config.yaml
n_head: 12
vocab_size: 4096
norm: "rmsnorm"
norm_place: "pre"
rope_base: 10000.0
bias: "none"
tie_embeddings: false
init: "normal"
init_std_qkv: 0.0391
init_std_up: 0.0391
beta1: 0.95
seq_len: 1024
steps: 2825
dataset: "wikipedia_en"
Each number is 128 + 24 x the weight over its row's rms, rounded and kept within 0 to 255. Layers, rows and columns count from 0. The size above them is the row's rms in percent of the matrix's.

# layer 12 MLP gate, 1024x384, rms 0.108, rows 628-639, columns 0-191
size [ 97 105 101 103  94 101 101 100 101 105  97 100]
[[119  97 121 123 163 123 112 140 154 106 115 145 129  93 190 102 147 123 126 139 149 105 138  71 145 130 125 160 148 130 116 136 103 108 119 136 102 113  98 118 120 143 124 110 132 159 104 122 121  85 117 168 132  99 133 159 108 160 111 163 114 132 105  82 119 141 129 140 140 106 112 143 118 101 139 167 117 136 147 154 113 100 115 129 133 164 135 113 142 142 133 127 130 124 155 150 166  95 128 130 150 119 115 137 195  99 147 139 176 131  73 129 140 124 182 206 132 109 121 104 133 127 154 166 131 166 144 107 111 143 152 129 150  96 139 123 114  98  89 169 101  89 140 126 106  98 142 145 114 145 131 121 156 143 119 178 127 110 144 127  99 135 166  93 168 115 128 143  99 169 143 115 138 149 142 123  93 140 111 140 157  76 138 107 111 178 126 139  67 144 198 104]
 [122 170 105 126 132  95 132 107  81 114  98 148 184 127  99 146  55 141 119 106 111 133 130 122 122 164 117 122 105 159 100  95 113  85 111 140 121 109 127 109 107 115 162 100  91 132 157 126 120 141 123 162  84 166 122 135 134 174 100 130 110 148 108  90 163 108 105 108 109 113  93 127 117 110 136 105 149 121 125 116 122 142  92 148 142 103 123 156 109 150 131 107 132 121 149 119 132 118 157 117 120 129 159 152 112 104 137 139 148  99 132 114 120 182 137 162  77  92 144 147 101 145 137 124 139 117 145 105 172 100 140 111 108 136 129  96 110 148 139  75 148 152 177  94 127  94  93 116  83 104 173 123 103 178 134 124 143 125 114 133 164 147 167 164 115 122 142 108 133 114 102 105  88 118 131 138 111 118 113 142 118 135 111 117 103 102  94 131 117 104 112 141]
 [158 134 152 131 134 118 124 107 126 156 149 170 140  98 138 108 130 105 160 116 122 142 161 159 140 150 125 129 114 106 131 142 125 143 100  83  81 151 107 120 144 167 140 115 134 170 123 110 139 139 117 164 151 159 140 152 126 111 145 202 157 155 127 144 100 147 115 141 122 135 129 114 158 102 100 137  83 150  95 121 150  68 141 127 186 139 125 101 110 188 148 167 122 162 130 102 134 125 128 132 118 130 133  91 119 152 135 118 114 114 146 160 104 182 166 128 121 158 142 142 125 123 133 123 171 100 184 133 149 116 165 133  86 130 121  96 125 108 129 168 133 145 115 139  89 139 134 118 116 140 126 114 158 100 120 132 137 114 113 102 204 145 171 131 159 142 152 155 180  96 150  99  88 123 117  93 173 142 113 113 126 137 132 141 133 137 107 106 135 106 107 130]
 [110 160 125 148  92 124 141 165 124 143 137 121 169 100 141 124 162 162  97  87  98 136 124 122 108 133 119 120 103 145 111 181 121 155 118 152 132 142 165 138 113 179 143 119 102  92 131 138 101 141  83 113 132 147 166 138 122 113 155 131  66 147  82 134 125 137 102 147 131 162 125  68 115 142  90 124 137 151 132 130  99 147 106 111 125 142 104 118 112 147 133 165 110 159 139 140 147  91 120 111  95 112 108 152  95 121 120 104 132 140 120 144 106 150 117 133 166  57 136 143 135 137 100 123 106 108 122 114 118  98 120 144 145 121  83 112 158 101 139 111 139 154 107 111 122 110  87 133 146 144 151 109 111 136 169 125 120 119 143  89 127 114 124 136  59 128 122 105 152 117 128 130 175 133 143 132 166 152 117 110 123 129 125 111  62 123  93 137 142 143 120 157]
 [122 157 107 158 140  54 135 107 170 109 120 114 128  56  80 129 172 141 133 165  86 155 122 149 159 168 134 143 135 133 154 134 114 128 137 160 114 115 152 111 104 117 146 122 155 154 103 146 116 149 163  83 146 116 121 115 132 158  96 129 141 126 130 141 131 138 117 138  97 126 100 103 174 156 115 140 146 131 153  94 107 100 147 129 163 138 107  92  88 150 155 136 115 145 149 172 103 182  99 146 128 111 138 133 124 144 138 125 145 119 139 150 119  93  96 142  97  93 126 152 134 115 107 163 117  86 116  71 100 119 116 125 126 131 106 124 127 116 146 139 148 158 137 151 159 100 133 177 147 144  85 116 121 130 133 119  95 102 175 110 140 128 128 129 148 135  87 125 139 126 122 127 112  98 116 134 135 128 159 118 116 175 131 130 110 121 118 107 111 140  93 129]
 [139 154 156 119  85 151 146 145 159 122 149 114 123 119 129  93 142 114 110 100 138 102 122 124 135 118 170 148  73 133 149 140 121 130 152  89 177 126 127 140 135 113 133  89  95 159 132 138 159 128 127  90 146 104 119 178 137 180 143 118 137 169 182 140 115 128 120 172 121 124 181 125 117 123  77 185 109 103 121 160 137 173 155 157 101 125 138  78 144 135 136 118 140 115 122 142 123 136  94 148 142 166 117 148 140 139 160 156  72 135 107 136 146 128 141 124  88 142 115 116 153 106 138 130 115 160  87 177 115 140  92 136 133 108 133 100 166 108 143 140 121 132 106 101 110 105 128 109 148 165 103 111 121 143 110 117 112 153 138 156 113 115 143  85  88 167 151 135  90 100 147 104 106 146  90 110 119 161 115 172 107  79  96 138  90 136 126 110 130 128 123 169]
 [151 107 125 125 117  90 133 168 108  94 113 116 133 150 130 101 118 151  86 104 164 119 140 121 134 141 104 140 154 111 118 109 131 119 145 137  94 121 158 128 112 137 131 158 124  79 126 146 175 128 135 135 138  98 130 111 162 126 153 166 111 165 102 153 167 121 100 132 107 131 130 106  87 128 131 175 124 125 124 194 117 115 131 152 135 120 143 127 104 158  98 190 139  99 104 131 119 131 127 104 110 163 123 109 150 105 133 129 121 108 142  76 142  82 109  89 145 137 122 132 176 148 107 130 148 120 174 150 142 145 153 164  90 110 135  99 191 156 139 133 129 114 152 113 106 120 159  88  72 111 144 138 129 126 124 119 132 125 108 140 173 145 151 125 143 136 127 118 131 119 144 160 161  90 121 124 106 115 138 145 117 111 145 131 102 147  98  88 107  68 109 126]
 [121 145 130 137 136 119 102 113 169 189 137 150 154 159 123 100  97 135 107 134 131  94 130 173 136 123 131 149 122 166  86 147 130 143 120 157 125 106 168 171 138 146 131 122 125 119 157 130 124 118 161 125 149 165 159 153  78 132 113 126  90 145 154  85 135 171 124 119 191 138 113  99  81  91 143 115  80 126 124 182 110 144 113 147 122 132 173 141 123 159 163 113 136 146  69 105 107 111 100 122 123 130 126 148 105 122 113 146  61 148 125 145 121 104 143 150 142 161 116 155 103  94 162 144 138 143 100 135 139 136 102 108  92  98 134  93 121 150 129 105 134 111  75 110 127 105 138 133 123 144 116 130  84 111 204 131 118 133 146 150 143 141 168  94 137 131  75 137  79 138 132 157 128 134 133 124 160 124  80 153 103 151 120 116 138  98 158 148 140 162 118 102]
 [133 140 154 172 154 139 125  88 140 122 174 170 140 133 112 131 137 104 112 153 123 147  78 123 144 133 127 102 122 141 105 107 144  86 142 119  88 132 142 114 166  94  60  73 103 145 115 131 123 124 135 125 137 124 146  83  96  84 136 154 141 120 154 128 116 153 121 147 136 121 127 115 143  89 160 125 114 116 140 172 152 127 142 167 132  97 157 131 139 117 115 159 144 161 145 133 169 129 137 143 122  85 135 146 165  60 135 137 140 163 134  98 107 145 136 150 173 119 169 127 102 145  97  97 128 105  88 106 131 133 169 123 131 134  91 117 138 118 118 138 152 121 156 142 150 132  87 103 147 122 131 145 153  91 113 140 136 108 119 175 111 157 143 172 121 123 117 150 146 152 166 168  79 135 138 121 164 141 139 162  85 147 118 106 144 146 172 156  84 116 130  59]
 [ 97 146 134 117 154 142  91 110 133 118  83 161 109 160 143 128  97 124  97 116 111  97 109 140 140  90 145 145 161 106 150 134 119 153 153 109 172 113 125 141 142 104 151 123 138  97 129 126 122  95 158  99 127 132  93 129 136 138 107  93 148 140 114 160 138 107 113 127 136 179 164 108 120 141 125 121 129  76 137 147 136 123 152 150 110 120 121 155 127 153 121 145 106 165 122  88 123  66 140 111  99 123 165  94 128 118  83 160 131 112  87 108  87 146 132 148 124 144 157 180 120 102 147 138 110 159 129 165 135  95 137  99 144 109 115 137 139 155 158 167  97  97 143 119 135 136  98 129 131 101 154 111 118 120 134 150 196 135 123 163 133  90  94 151  91 135 112 115 109 162 149 137 141 123 143 105 107 120 122 142 121 123 149 111  89 162 122 104 148 133 112 109]
 [151 136 126 109  81 135 145  90 120 120 112 128  95 149 112 105 129 148 147 114 116 107 127 132 151 135 102  91 152 126  93 124 119 117 106  81 145 103 155  73 110 104 127 135  89 119  84 157 119 126 158 193 132 122 115 129 135  99 120 101  96 144 150 137 139  93 148  65 182 123 137 121 131  85 115 106 151 111 177 122 112 142  97 118 140 143 102 130 149 122 164 130 132 119 158 143 167 110 112 101 111 133 105 109 115  69 142 151 132 108 117 134 113 169 116 124 123 100 165 127 147 147  62 114 113 139 102 107 117 130  84 144 155 159 109  96 115 168  86 123 154 184 154  69 160  90 132 121 117 121 118 100 178 116 148  77 100 121 112 121 103 125 100 151 131  98 144  83 133 156 132 153 102 105 186 107 149 111 104  87 144  92 121 139  88 128 116 174 120  84 140 144]
 [104  93  92 107  74 111 145 142 152 103  84  94  85 114 124 120 101  91 120 134 131 153 113 162 103 109 123 110 132 164 113 155 139 140  88 110 162 139 159 110 156 125 136 113  92  99 176 110 112 166 130  85 104 149 108 143 131 127 100 112 123 117  80 110 131 107 139 105 105  56 142 139 119  91 134 108 168 164 139 126 157 110 124 109  75 149 125 147 159 154 130 133  96 113 151 162 152 174 120 127 104 157 112 153 128 147 145 103 134 140 110 136 112 143 187 170 151 112 128  78  96 119  87 121 137 125 145 107 113 115 126 121  98 117 170 135 144 128 142 155 101 112 141 114 169 138 100 122 144 127  92 167 149 128 149 165 123 118 153  74 119 118 124 145 165  94 104 148 105 157 187 114 115 154 117 109 153 150 153  89 141 111 113 145 178 156 129 123 130 111 130 119]]
# layer 12 MLP up, 1024x384, rms 0.114, rows 628-639, columns 0-191
size [100 102 102  97  95 100 103 109 100  97  99 102]
[[ 98 112 129 126 131 128 137 157 104 153 127 145 119 129 155 131 103 150  70  96 116  88 100 107 126 140 106 173 153 120 139 125 130 127  99 128  91 101 109 167 147 140 139 165 104 107 112 121 153 101 122 144 171 143 157 107 132 164 105 139 102 139 105 118 115 146 115 120 135 102 146 106 155 131 128 179 104 134 121 165 161 181 131 133 100 165 107  90  99 152 105 135 108 161  95 116 147 161 122 131 119  96 140 143 159 142 111 118 104  85 124 147 175 113 174 139 126 114 123 129 110 159  90 137 106 163 138 145  92 136 136 161 147 157 134 120 153 113 134 127 105 132  81 118  96 144 123 118 126  67 137 138 177 107 180 159 152 108 120 130  70 132 144  96 174 129 124 140 163 126  88 108 124 102 127 162  95 157 110 135  99  96 138 103 141  96 128 130 125 133 153 155]
 [ 99 142 171  94 153 142 111 113 174 153  88 106 139 148 168 116 166  89 127 150 101 124  70 127 128 123 112 181  78 152 113 177 137 160 180 134 131 152 122 135 150  91 129 114  79  92 129 134 136 109 114 128 198 149 111 159 144 142 134 181 129  99 160 119 109 140 128 146 137 113  83 138 105 139  86 184 123 158 141  89 186 145 107 108 159 129  98 121 129 142 152 141 141 157 131 134 128 136 169 109 154 147 121 122 163 142 172 135 183 116 155 109 116 119  85 162 117 145 139 129 122  90 147 171 131 154 121 176 157 138 118  96 126  99 123 138 140 104 130 154 114 120 137 149 109 123 148  96 150  80 142 100  99  75 127 156 134 167 137 133 144 121 145 152 156 112 185 120 143 137 120 133 147 175 168 124 136 135 144 103 108 114 120 176 152 115 106  93 138 138 118 132]
 [126 146 147 139 107 157 164 118 138 120 134 156 140 131  87 148 149 145 107  89 136 131  91 110 126 127 108 155 128 126 164  91 145 169 115 123 133 127 121 126 121 123 111 150 173 126 115 125 124 139 154 135 142 150 100 148 137  96 130 109 143 129 133 164 161  91  97 139 156 135 107 121 128 123 160 102 127 154  79  95  83 116  87 152 137 113 163 129  97 121 145 167 119  96 106 182 143 131  84 112  86 132 138 167 172 137 140 126 135 160 144 118 166 119 158 127 119 140 109 129 152 156 142 122 117 104 145 154 116 138  89 180 116 128 104 127 140 136 156 122 130 117 107  86 110 110 114 119 141 181 117 136 157 112 125 155 152 133 110 118 124  95 147 109 132 149 106 127 154 122 140 130 139  93 130 142 141 129 144 115 123  92 137 152 109 126 122 170 179 128 135 146]
 [151 134 130 121 104 151 119 114 116  91 137 103  78 128 147  92 124 119 137 112 116 130 120 116 190  93 109  93 130 153  99 151 118 102 124 151 102 104 118 165 110  83 122 110 111 123 132 131 143 112  79 146  90 130  75 140 120 103  99 143  86 148 145 150 136 144 116 116 127 130 155 124 140  98 122  93 115 182 108 165  97 184 146 100 158 177 163 117 106 123 143 127 135 148 123 113 135 163 173 125 147 135 112 132 127 132 101 100  92 130 108 126 111 128  92 130 121 130 149 117 123 133 100  97 139 161 103 137 102 155  73 132 152 136 133 154 140 121 203 118 129 156 137 129 131 147 157 141 137 113 157 142 109 121  85 132  89  76 120 137  98 110 121 123 153 170 100  85 130 130 145 134 109 130  77  92 130 134 106 153 147 122 127 121 107 147 177 120 142 144 126 124]
 [119 121 118 131 121 147  98 103 105 108 124 179 106 115 137 118  87 122 120  99 117 142 135 127 141 121 148 106 135 121 102 151  99 204  71 131  80  98 118 147  92 129 134  92 109 120  97  88 113 156 140 157 159 143 142 105 117 137 133 129 148 152 143  90 122 109 162  90 103 142  86  97  84 132 126 125 167 131 172  78 137 141 112 160 130 114 145 160 156 106 129  99  86 121 118 163 103 100 161 147 134 128 132 115 143 102 154 144 116 102 166 157 128 122 159 128  96 105 141 121 169 154 148 105 126 146 103 122 117 112 104 140 118 128 115 127 105 154  91 111 166 101 138 123 118 150 140 114 117 127 141 150 134 113 122 122 148  95 104 123 123 104 158 146 157 121 163 143 137  98 139 160 147 132 152 111 130 106 102 139 166 136 104 170 105 162 133  90  70 118 151 136]
 [120 165 117 168 112 128 113 126 153 163 153 133  79  83 151 191 123 131 151 121 101 149 109 140 126 137 113 128  89 110  85 138  96 145 168 106 132 114 135  82 120 135 141 107 108 155 118 144 125 156 151 128 103 165  93 143 133 124 128 165 148 111 145  81  89 126 124 155 114 111 120 123 127 128 127 123 134 141 159 123 175  98 168 158 154 149 125  85  94 155 107 157 124 152 143 119 126 158 108 103 115 120 121 105 151 159 162 109 137  89 120 161 127 148 178 120  99 126 111 153 129 108  62 148 158 105  78 153 128 128 101 132 149 145 144 126 158  92 115 146 114  83 141 128 129 155 104 163 161 130 143 142 115 122 132 126 161 115 109 141  85 104 107 107 115  94 152 159 163 135 120 141 110 129 127 197  89 111 124 128 114 132 120 109 110 128 108  88 123 104 155 136]
 [112 113 172 121 115 126 134 100 114 105 119 152 115 141  95 138 159 116 148 172 142 126 128 180 152  90 167 123 109 141  81 116 121 107 141 114 130 129 161 139 140 114 114 126 112 123 132  92 127 136 163 126  98 136 136 153 108 135  85 150 164 122 159 135 122 131 132 179 119 172 152 124  79 124 171 134 138 174 138  89 174 137  86 129 154 120 114 127  88  63 107 163 126 167  93 129 120 130 160 105 154 165 168 117 138 140  95 106 122 143  94 129 132 174 154 130 139 103 134 108 122 112 104 136 178 136  85 122 141 160 108 107 157 133  73 120 174 124 149 122 165 120 157 144 147 121 124 103 131 137 123 120 115  83 129 146 132 148 135 134 131 139 160 121 102 128 148 116  93 109 144 137 145 124 117 123 142 172 100 130 160 167 156 131 143 123 123 161  87 177 136 135]
 [111 122  86 160 166 154  82 101 166  68  87 103 148 168 153 143 145 126 134 105  70 135 156 118 117 130 192 135 108 147 130 135 164 114 123 156 117 117 154 177 131 187 147 118 104 108 138 138 113  98 112 139 138 107 144 155 103  94 129  79 167 144 156 161 121 134 113 135 155  87 148 110 147  79 125 112 144 118 114 146 133 139 133 127  84 165 161 179  99 140 146 147 138 134 130 120 134  64 142 141  92 116 123  91 132  80 132  85 150 109 111 155 130 100 109 123 117 117 142 142 102  94 102 132 113 102 146 124 136 105 126 108 115 131 148 111 146 175 120 147 125 125 140 133 113 132 108 157 135 144 114 156 109 152 150 120 149 112 135 125 121 142 121 152 131 122 147 152 120 116 106  69 102 110 103 128 120 113  82 165 165 137 122 143 104 145 129  91 137  82 123 133]
 [133 125 157 152 124 140  82 107 142 122 154 100 129 135 105 107  85 139  97 107 113  80 119 144 156 131 157 115 150  96  95 132 114 143 104 135 117 182 178 106 120  88 203 151 126 139  79 115 178 106  99 135 148 173 140 112 138 137 141 113 168 115  96 119 164 164 121 111 134 109 150 114 156 120 103  86 127 102 127 127 109 150 158 124 111 148 140 141 138 121  82 157 158 150 105 190 123 116 124 108 114 136 119 134 134 111 135 103 136 146 100  85 138 150 124  97 119 131 149 105 102  91 127 144 209 142 153 151 100 125  97  97 150 142 165  94 129  89 127 127 131 136 100 127 172 154 113 108 116 111 141  96 103 118 166 137  80 134 145 137 137 129 148 116 140 135 124 130 105 144  80 130 126 109 151 109 113  99 167 115 138  84  97 107 136 151 149 104 140  97 133 108]
 [185 156 142 143 108 118 147 158 102 153 122 125 133 107 138 119 123  91 157 116 106 152 122 102 134 115 100 101  98 126 122 143 106 133 126 120 113 164  95 102 122 149  94 156 123 162 103 158 126 163 112 110 152 122 139 144 146 105 112 172 158 150 111 117 133 124 196  90 122 100 105 119 135 113 137 103 123 124 143 139  91  99  84 148 124 140 135 118 169 154  96 135 123 127 103 144 111 144 153 121 134 159 126 150 161 123 172  87 115 133 162 127 124  78 125 165  61 137 116 154 137 142 116 137  98 142 105 127  99 148 140 147 108 186 143 119 106 102  99 106 156 155 138 110 143 109 174  94  84 147  98  89 127 167  87 115 146 174 129 135 112 161 117 111 118 123 109 140 129 101 159 101 103 120  89 133 149 153 159 156 153 132 174 144 122 118 159 121 100 145 133 148]
 [163 167 102 119 161  98 140 129 114 136 105 127 148 173 142 156 107 135 118 108  96 167 152  84 121 132 139  79  87 160 136 129  97 128  77 170 150 118 128 145 150  98 170 114 158  99 118  93 158 115 149 111 122 140  84 145 153 127 125  85  87  97 185 118  79 112 123  81  97  52 166 167 147 113 140 139 120 122 143 129 126 117 133 111 135  95  85 128 129 113 161 147 140 144 155 134 147  83 132 119 140 141 101 111 127 148 124 167 148 136 143 108 123 111  91 147 124  98 122  96 133 117 162 156 123 126 135 125 138 137 113 102 121 113 101 158 169  99 154 160 131 101 143 170  68 159 106 117 114 161 104 128 102 112 108 169  90  94 145 113 144 108 168 165 145 137 155 125 113 104 102 130 120 154 139 154 125 114 160 149 129 125 133 131 129 148 111 107 136 143 106  90]
 [ 80 104 118 113 111 166 100 124 136 158 105 115 167 106 145 127  91 117 105 110  90 160 103 112 142 113  99 166 154 118 161 126 119 108 107 121 146 160  88 121 138 117 107 136 116 131 121  78  69 124 102 127  97  92 119 142 135 142 145  87 160 153 114 141 183 132 130 160 139  96 131 126 113 132 106 133  91 128 155 131 123 118 113 144 101  86 149 161 158 152 133 137 145 127 134 104 102 148 155 123 127 121  30 110 110 139 180 103 117 146 103 139 159 150 111  93 114 150 144 151 105 121 105 116 119 142 108  79 140 137 122 127 136 183 173  96 150 132 143 131 147 144  99 143 100 163 124  92 149 156 134 105 118  78 142 145 146 132 121 129 140 177 125 133 123 107 112 129 133 155 104 109 135 153 144  97 121 138 112  84 154 101 144 133 174  48  67 163 151 147 142 113]]
# layer 12 MLP down (transposed), 1024x384, rms 0.089, rows 628-639, columns 0-191
size [ 99 103  98  97  97  96 102 104  98  93 102  95]
[[ 99 140 106  89 125 170 149 106 122 142 125 145 114 120 119 110 129 109 125 109 142 126 114 144 151 125 127  79 127 119 148 162 111 161 164 120 168 164 148 144 139  95 107 171 129 104 111 153 167  97 163 104 115 116 182 149 118 165 150 148 128 126 114 136 116 127 146 141 126 132 138  89 112 100 173  60 155 143 116 156 103 122 102 110  93 144 134 147 129 114 150 109 102 119  99 129 141 192  74 129 107 181 112 116 123 111 127 126 134 160 113  84  84 135 174 109 116 124 153 135 147 132 137 135 118 113 128 118 140 163 185 137 104 112 119 118 156 169 126 125 171 147 124 159  93 118 155 150 135 126 153  99  68 163  90 148 148 122 129 136  85 124 108 125 138 153 184 106 120 147 141 143 149 118 122 110 131 169 137 130 141  94 167  97 127 162 120 133 103 118 122 124]
 [126 123 134  95 123 126 134 114 167 144 126 156 122 147 101 106 157 175 157 114 137 121 135 161 163 127 112 124 111 111 143 117 145 120 156 142 154 161 133 169 116  87 176 112 137 111 125 128 161 107 145 150  64 156 150 153 129 157 137 195 115 151 199 135 148 117 143 115 146 148 165 138 122 130 126 112 129 146 124 136 125  81 112 157  96 113 161 134  98 141 140 121 135 144 171 139 112 124 138 135 118 157 113 140 136 151 133 124 136 113 136 140  88 102 141 129 158 131 129 145 163  84 115  99 135 131  91 104 109  60 137 154 106 171  82 164 154 120 132 118 116 129  70 102 107 116 145 112  87 115  99  96 108 119 118 143 107  82 111 125 173 123  91  98 129 127 130 150 144  98 153 124 148 114  92 134 136 159 122 128 136 125 184 145 136 128 115  75 148 168  93 128]
 [106 145  97 104 101 123 152 131 135 111 171 133 160 109 147  69 124 116 119 143 112 115 113 146  85  67 147 120 148 150 138 110 127 135 111 127 123 157 132 160 140 112  64 130 134 148 154 126 122  90  91 148 141 136 125 111 128 119 104  86  96 118 132 115 143 161 160 153 135 127 141 132 105 145 160 119 114 124 155 123 131 123 169 166 129 129 134  94 103 178  87 127 129 161  95 168 164 129 128 161 117 151  83 121 124 101 114 145 175 129 121 103  75 181 117  99 130 151  89 143 144 147 161 165 134 107 158 147 111 109 129 142 134 123 128 119 112  78 126 130 103 115 137 164 123 140 181 133 125 136  68 119 109 127 133 108 126 119 163 108 120 169 121 115 124 130 138 135 154  88 181 139 116 128 163 177 124 146 163 100 149 144 147 108 159 115 168 154 105 165 117 107]
 [137 113 103 133 122  77 135 103 158  96 148 155 133 166 184 130 106 152 157  74 120 133  92 131 106 122 156 151 134 122  84  95  96 149 144 127 101 163 131  99 138 126 162 136 114 124 112 138 157 116 131  91 142 114 131 137 105 113 152 103 126 171 188 164 131 127  80 142 147 132 143 150 143  56 138  75 134  82 118 144 133 116 140 108 153 134  81 137 148 126 149 176 120 175 169  72  86 103 127  97 121 140 136  52 137 101 135 114 164 151 105 133 142 121 125 130 131  81  88 129  93 142 115 129 117 104 128 112 182 145 132 142 138 138 128  98 117 143 148 100 123 124  95 142 131 125 150 129 120 115 109 127 123 147  99 114 125 140 107 105 136 134 141 109 122 120 102 154 148 116 114 136 122 142 136 122  99 157 115 121 176 131 120 171 127 113 118 111 115 136 124 138]
 [102 118 156 117 138 123 101 143  94 125 132 112 114 135 128 141 130 151 111 149  98 161 148 106 111 140 136 158 130 120 136 100  98 111 108 187 142 136 125 115 116 130 123 125 143 161 138 129 122  92 140 132 144 146  98 148  90 106 108 138 131 120 133 107 110 135 122 160 109 103 158 134  93 158 154 110 148  97 134 132 123 162  97  87 162 146 127 162 101 163 130 155 109  80 165 106  98 110 160 143 158 109 150 110 120 100 113 131 146 101  85 156 113 148 106 162 125 171 116 156 114 144 118 106 112  96 142 124  91 142 158 124  96 161 112 135 173  90 160 112  95  68 143 117 146 142 149  85 107 120 155 116  96 161 110 121 138 104  76 107 135 132  82 154  99 128 186 120 147 114  69 144 102 142  98 147  97  75  87 149 132 114 136  75 137 110 121 145  97 156 151 127]
 [ 72 116  94 101 140 159 172 111 154  95 152 153 111 129 108 144 145 151 138  82 142 133  76 137 159 138 147 151 146 151 167  98  93 144  92 174 133 158 140 127 118 148 133 135 150 144 104 131 123 124 152  99 118 154 130 152 108 133 135 164 157 143 110 112 153 134 146 120 147 137 114 149 109 157 138 172 120 106 187 124 128 118 131 131  49  94 129 119 152  97 161 121 159 116  96  83 137 125 112 113  94 123  81  85 110 151 105 123 145 135 142 141 114  78 124 135  95 106  97 108 128 123 139 110 164 128 162 130 119 140 105 103 120  91 123 163 103 148 133 139 155 132 136 149 125 142 132 116 180 124 114 124 118 134 179  98 117  85 112 110 131 163 163 108 122 125 149  92 116 135 137 122 107 118 114 121 134 133 103 136  71 198 121 151 120 140 108  92  86 133  85 185]
 [133 141 133 143 119 110 145 127 154 106  88 129 132 117 135 104 120 140 109 166 124 116  95 125 125 157 146 113 126  78 143 140 133 137 143  72 120 178 163 156 112 106 137 116 150 134 183 123 112 107 146 149 117 120 121 160 142 109 168 104 105  95 122  77 146 142  91 157 119 146 113 152 141 131 120 142 130 120 123 145 137  91 119 108  85  85 134 167 174 144 156 120 109 131 180 116 163  96 133 137  81 131 116 105  89 135 173 128 156  99 107 165 132 146 104 142  84 156 111 119 130 156 142 139 139 152  82 102  99 150 148 145 104 144 159 123 164 109 129 150 113 108 139 148  66 131 125 135 103  81 137 139 107 132 155  76 115 114 107 117 164 109 110 122 144  79  79 113 104 122 127 112 157 144 159 114 147 117 128 128 173 131 140 116  72 111 142 110  93 126 147 110]
 [124 168 182  99 178 159  85 157 119 188 123  90 140 118 130 119  88 123 116 121 132 133  88 129  98 109 106 146 131 138 130 116 111 164  95 135 112 157 119 125 113 150 125 153 147 152 135 123 131 126 127 134  75 111 150 131 132 123 147 153 162 117 137 132 187 103 101 128 130 128 145 100 127 139 131 118 105 146  89 107 118 129 120 158 160 124  89 169 161  95  92 104 116 116  63 156  89 135 101 125 162 146 108 118 107  97 130 129 101 116 130 130 123 104  85 139 160 155 147 105  81 146 142  89  87 112 113 120 133 133 121 145 110 111 126 113 104 152 134 124 144 122 149 155 128 136 124  97 119 119 112 134  98  87 134 110 136 102 107  89 132 118  71 109  98 122  56 114 124 179 122 138 175 131 185 132 102 130 156 139 123 127  84 175 115 111 146 138 119 103 128 126]
 [127 171  99 133 131 126  84 120  93 118  68 111 126 123 198 110 159 131 133 133 129 108 157  91 140 123 123 129 140 148 100 146 135 167 126 136 169 161 143 135 126 123 130  96 113 113 115 133  99 134  99 158 115 152 117 124 164 122 156 151 127 156  89 111 108 117 131 138 131 142 140 163 128 173 120  99 116 129 112 141 122  93 123 120 113 101 146  92 151 151 127 142 111 120 120 132  83 164 119 146 144 160 181 155 114 123 149 149 110 131 170  71 133 123  88 109 146 130 132 140 107 123 122 136 145 143 114 135 114 125 113 131 118 148 106 137  96 116 121  81 116 166 142 126  88 121 133 141 143 102  90 125 148 100 127 145 133 151 125  80  99 135 155 113 106 140 112 117 144 157 218 117 107 150 130 101 160 143 136 162 139 134  97 179 144 158 164 110 127 133 123 126]
 [120 145 172 121 135 139 113 130  96 139 148 127 124 133 131 148 160 117 103 160 158 161 112 116 125 173 184 123 123 117 151 142 143 107 153 160 153  94 159 109 120 167 113 134 136 135 106 113 141 179 167  98 139 116 110  66 105  92 146 154  91 143 118  87 166 157 143 120 145 124 113 158 110 110  96 117  99 126 103 162 167 120 116 169 129 133 104 106 129 139 117 150 143 123 155 189 139  74 152 114 135 117 122 136 164 110 164  73 103 163 152  86 137  88 163 137 145 120 139 104 127 127 145 118 128 114 127 103 149 112 118 118 158 168  86 107  84 117 145 104 142 124 138 110 131 153 141 110 112 122 117 130 136 141 103 162 168 148 105 116 115 145 121 118 112  83 109 160 106 146 126 140 138 121 175 138 126 121 125 185 137 122 124  79 137 120 127 132 136 171 152 171]
 [ 98 126 106 161 135 131 186 118 119  91 108 126 133 117 184 135 156 101  99 138 125 116 130 174 122 120 122 125 174 106 130 115 142 114 154 115 157 115 151 133 120 100 133 131 112 139 133 120 136 136  73 124 151 149 123  90  78 127 121 147 137  98 192  71 135 152 116  92 113 125 141 140 123 121  91 128 191 131 127 103 124 131 140 140  64 112 135 127 132 110 123 112 147 108 143  97 172 134 122  90 115 133 135 106 122 146 174 114 133 124  92  70 131 150 145 147 187 159 148 116 122 118 121 147 120 117 153 117 137 123 153  87  98 120 176 117 149 156 116 134 146 112 125 139 150 108 115 159 125 118 103 169 166  77 147 123 128 140 117  80 117 128  77 123 151 114 137 131 109 130 155 136 148 166 114 143 112 168 110 107 137 133 147 138 105 100 101 123 115 147 138 102]
 [140 144 128 122  98 139 150 158 120 104 114  44  76 104 158 106 101 179 164 143 115 151 133 100 151 113 101 133 138 105  75 137 131 147 164 149 129 154 143 175 153 132 152 181 119 154 174 137 123 141 140 131 119 136 157 135 121  94  86 196  86 150 138  68 131 123 112 139 117 136 145 117 135  72 162 147 135  97  96 162  99 126  76 171 117 150 183 139 161 124  89 122 115 117 160 144  88 131 106 119 129 193 142 145  92 164 111 105 142  90 125 119 112 108 101 123 152 129  86  72 112 141 107  89  99 143 125 160 100 118 108 126 123 114 148 141 126 169  97 134 159 172 114 129  97 103 120 125 109 104 140 132 115 133 122 140 170 144 111 120 124 121 145 140 131 128 139 103  90 131  73 120  98 128 121 122 144 147 118 118 134 145 166 113 137 114 146 132 123 111 112 104]]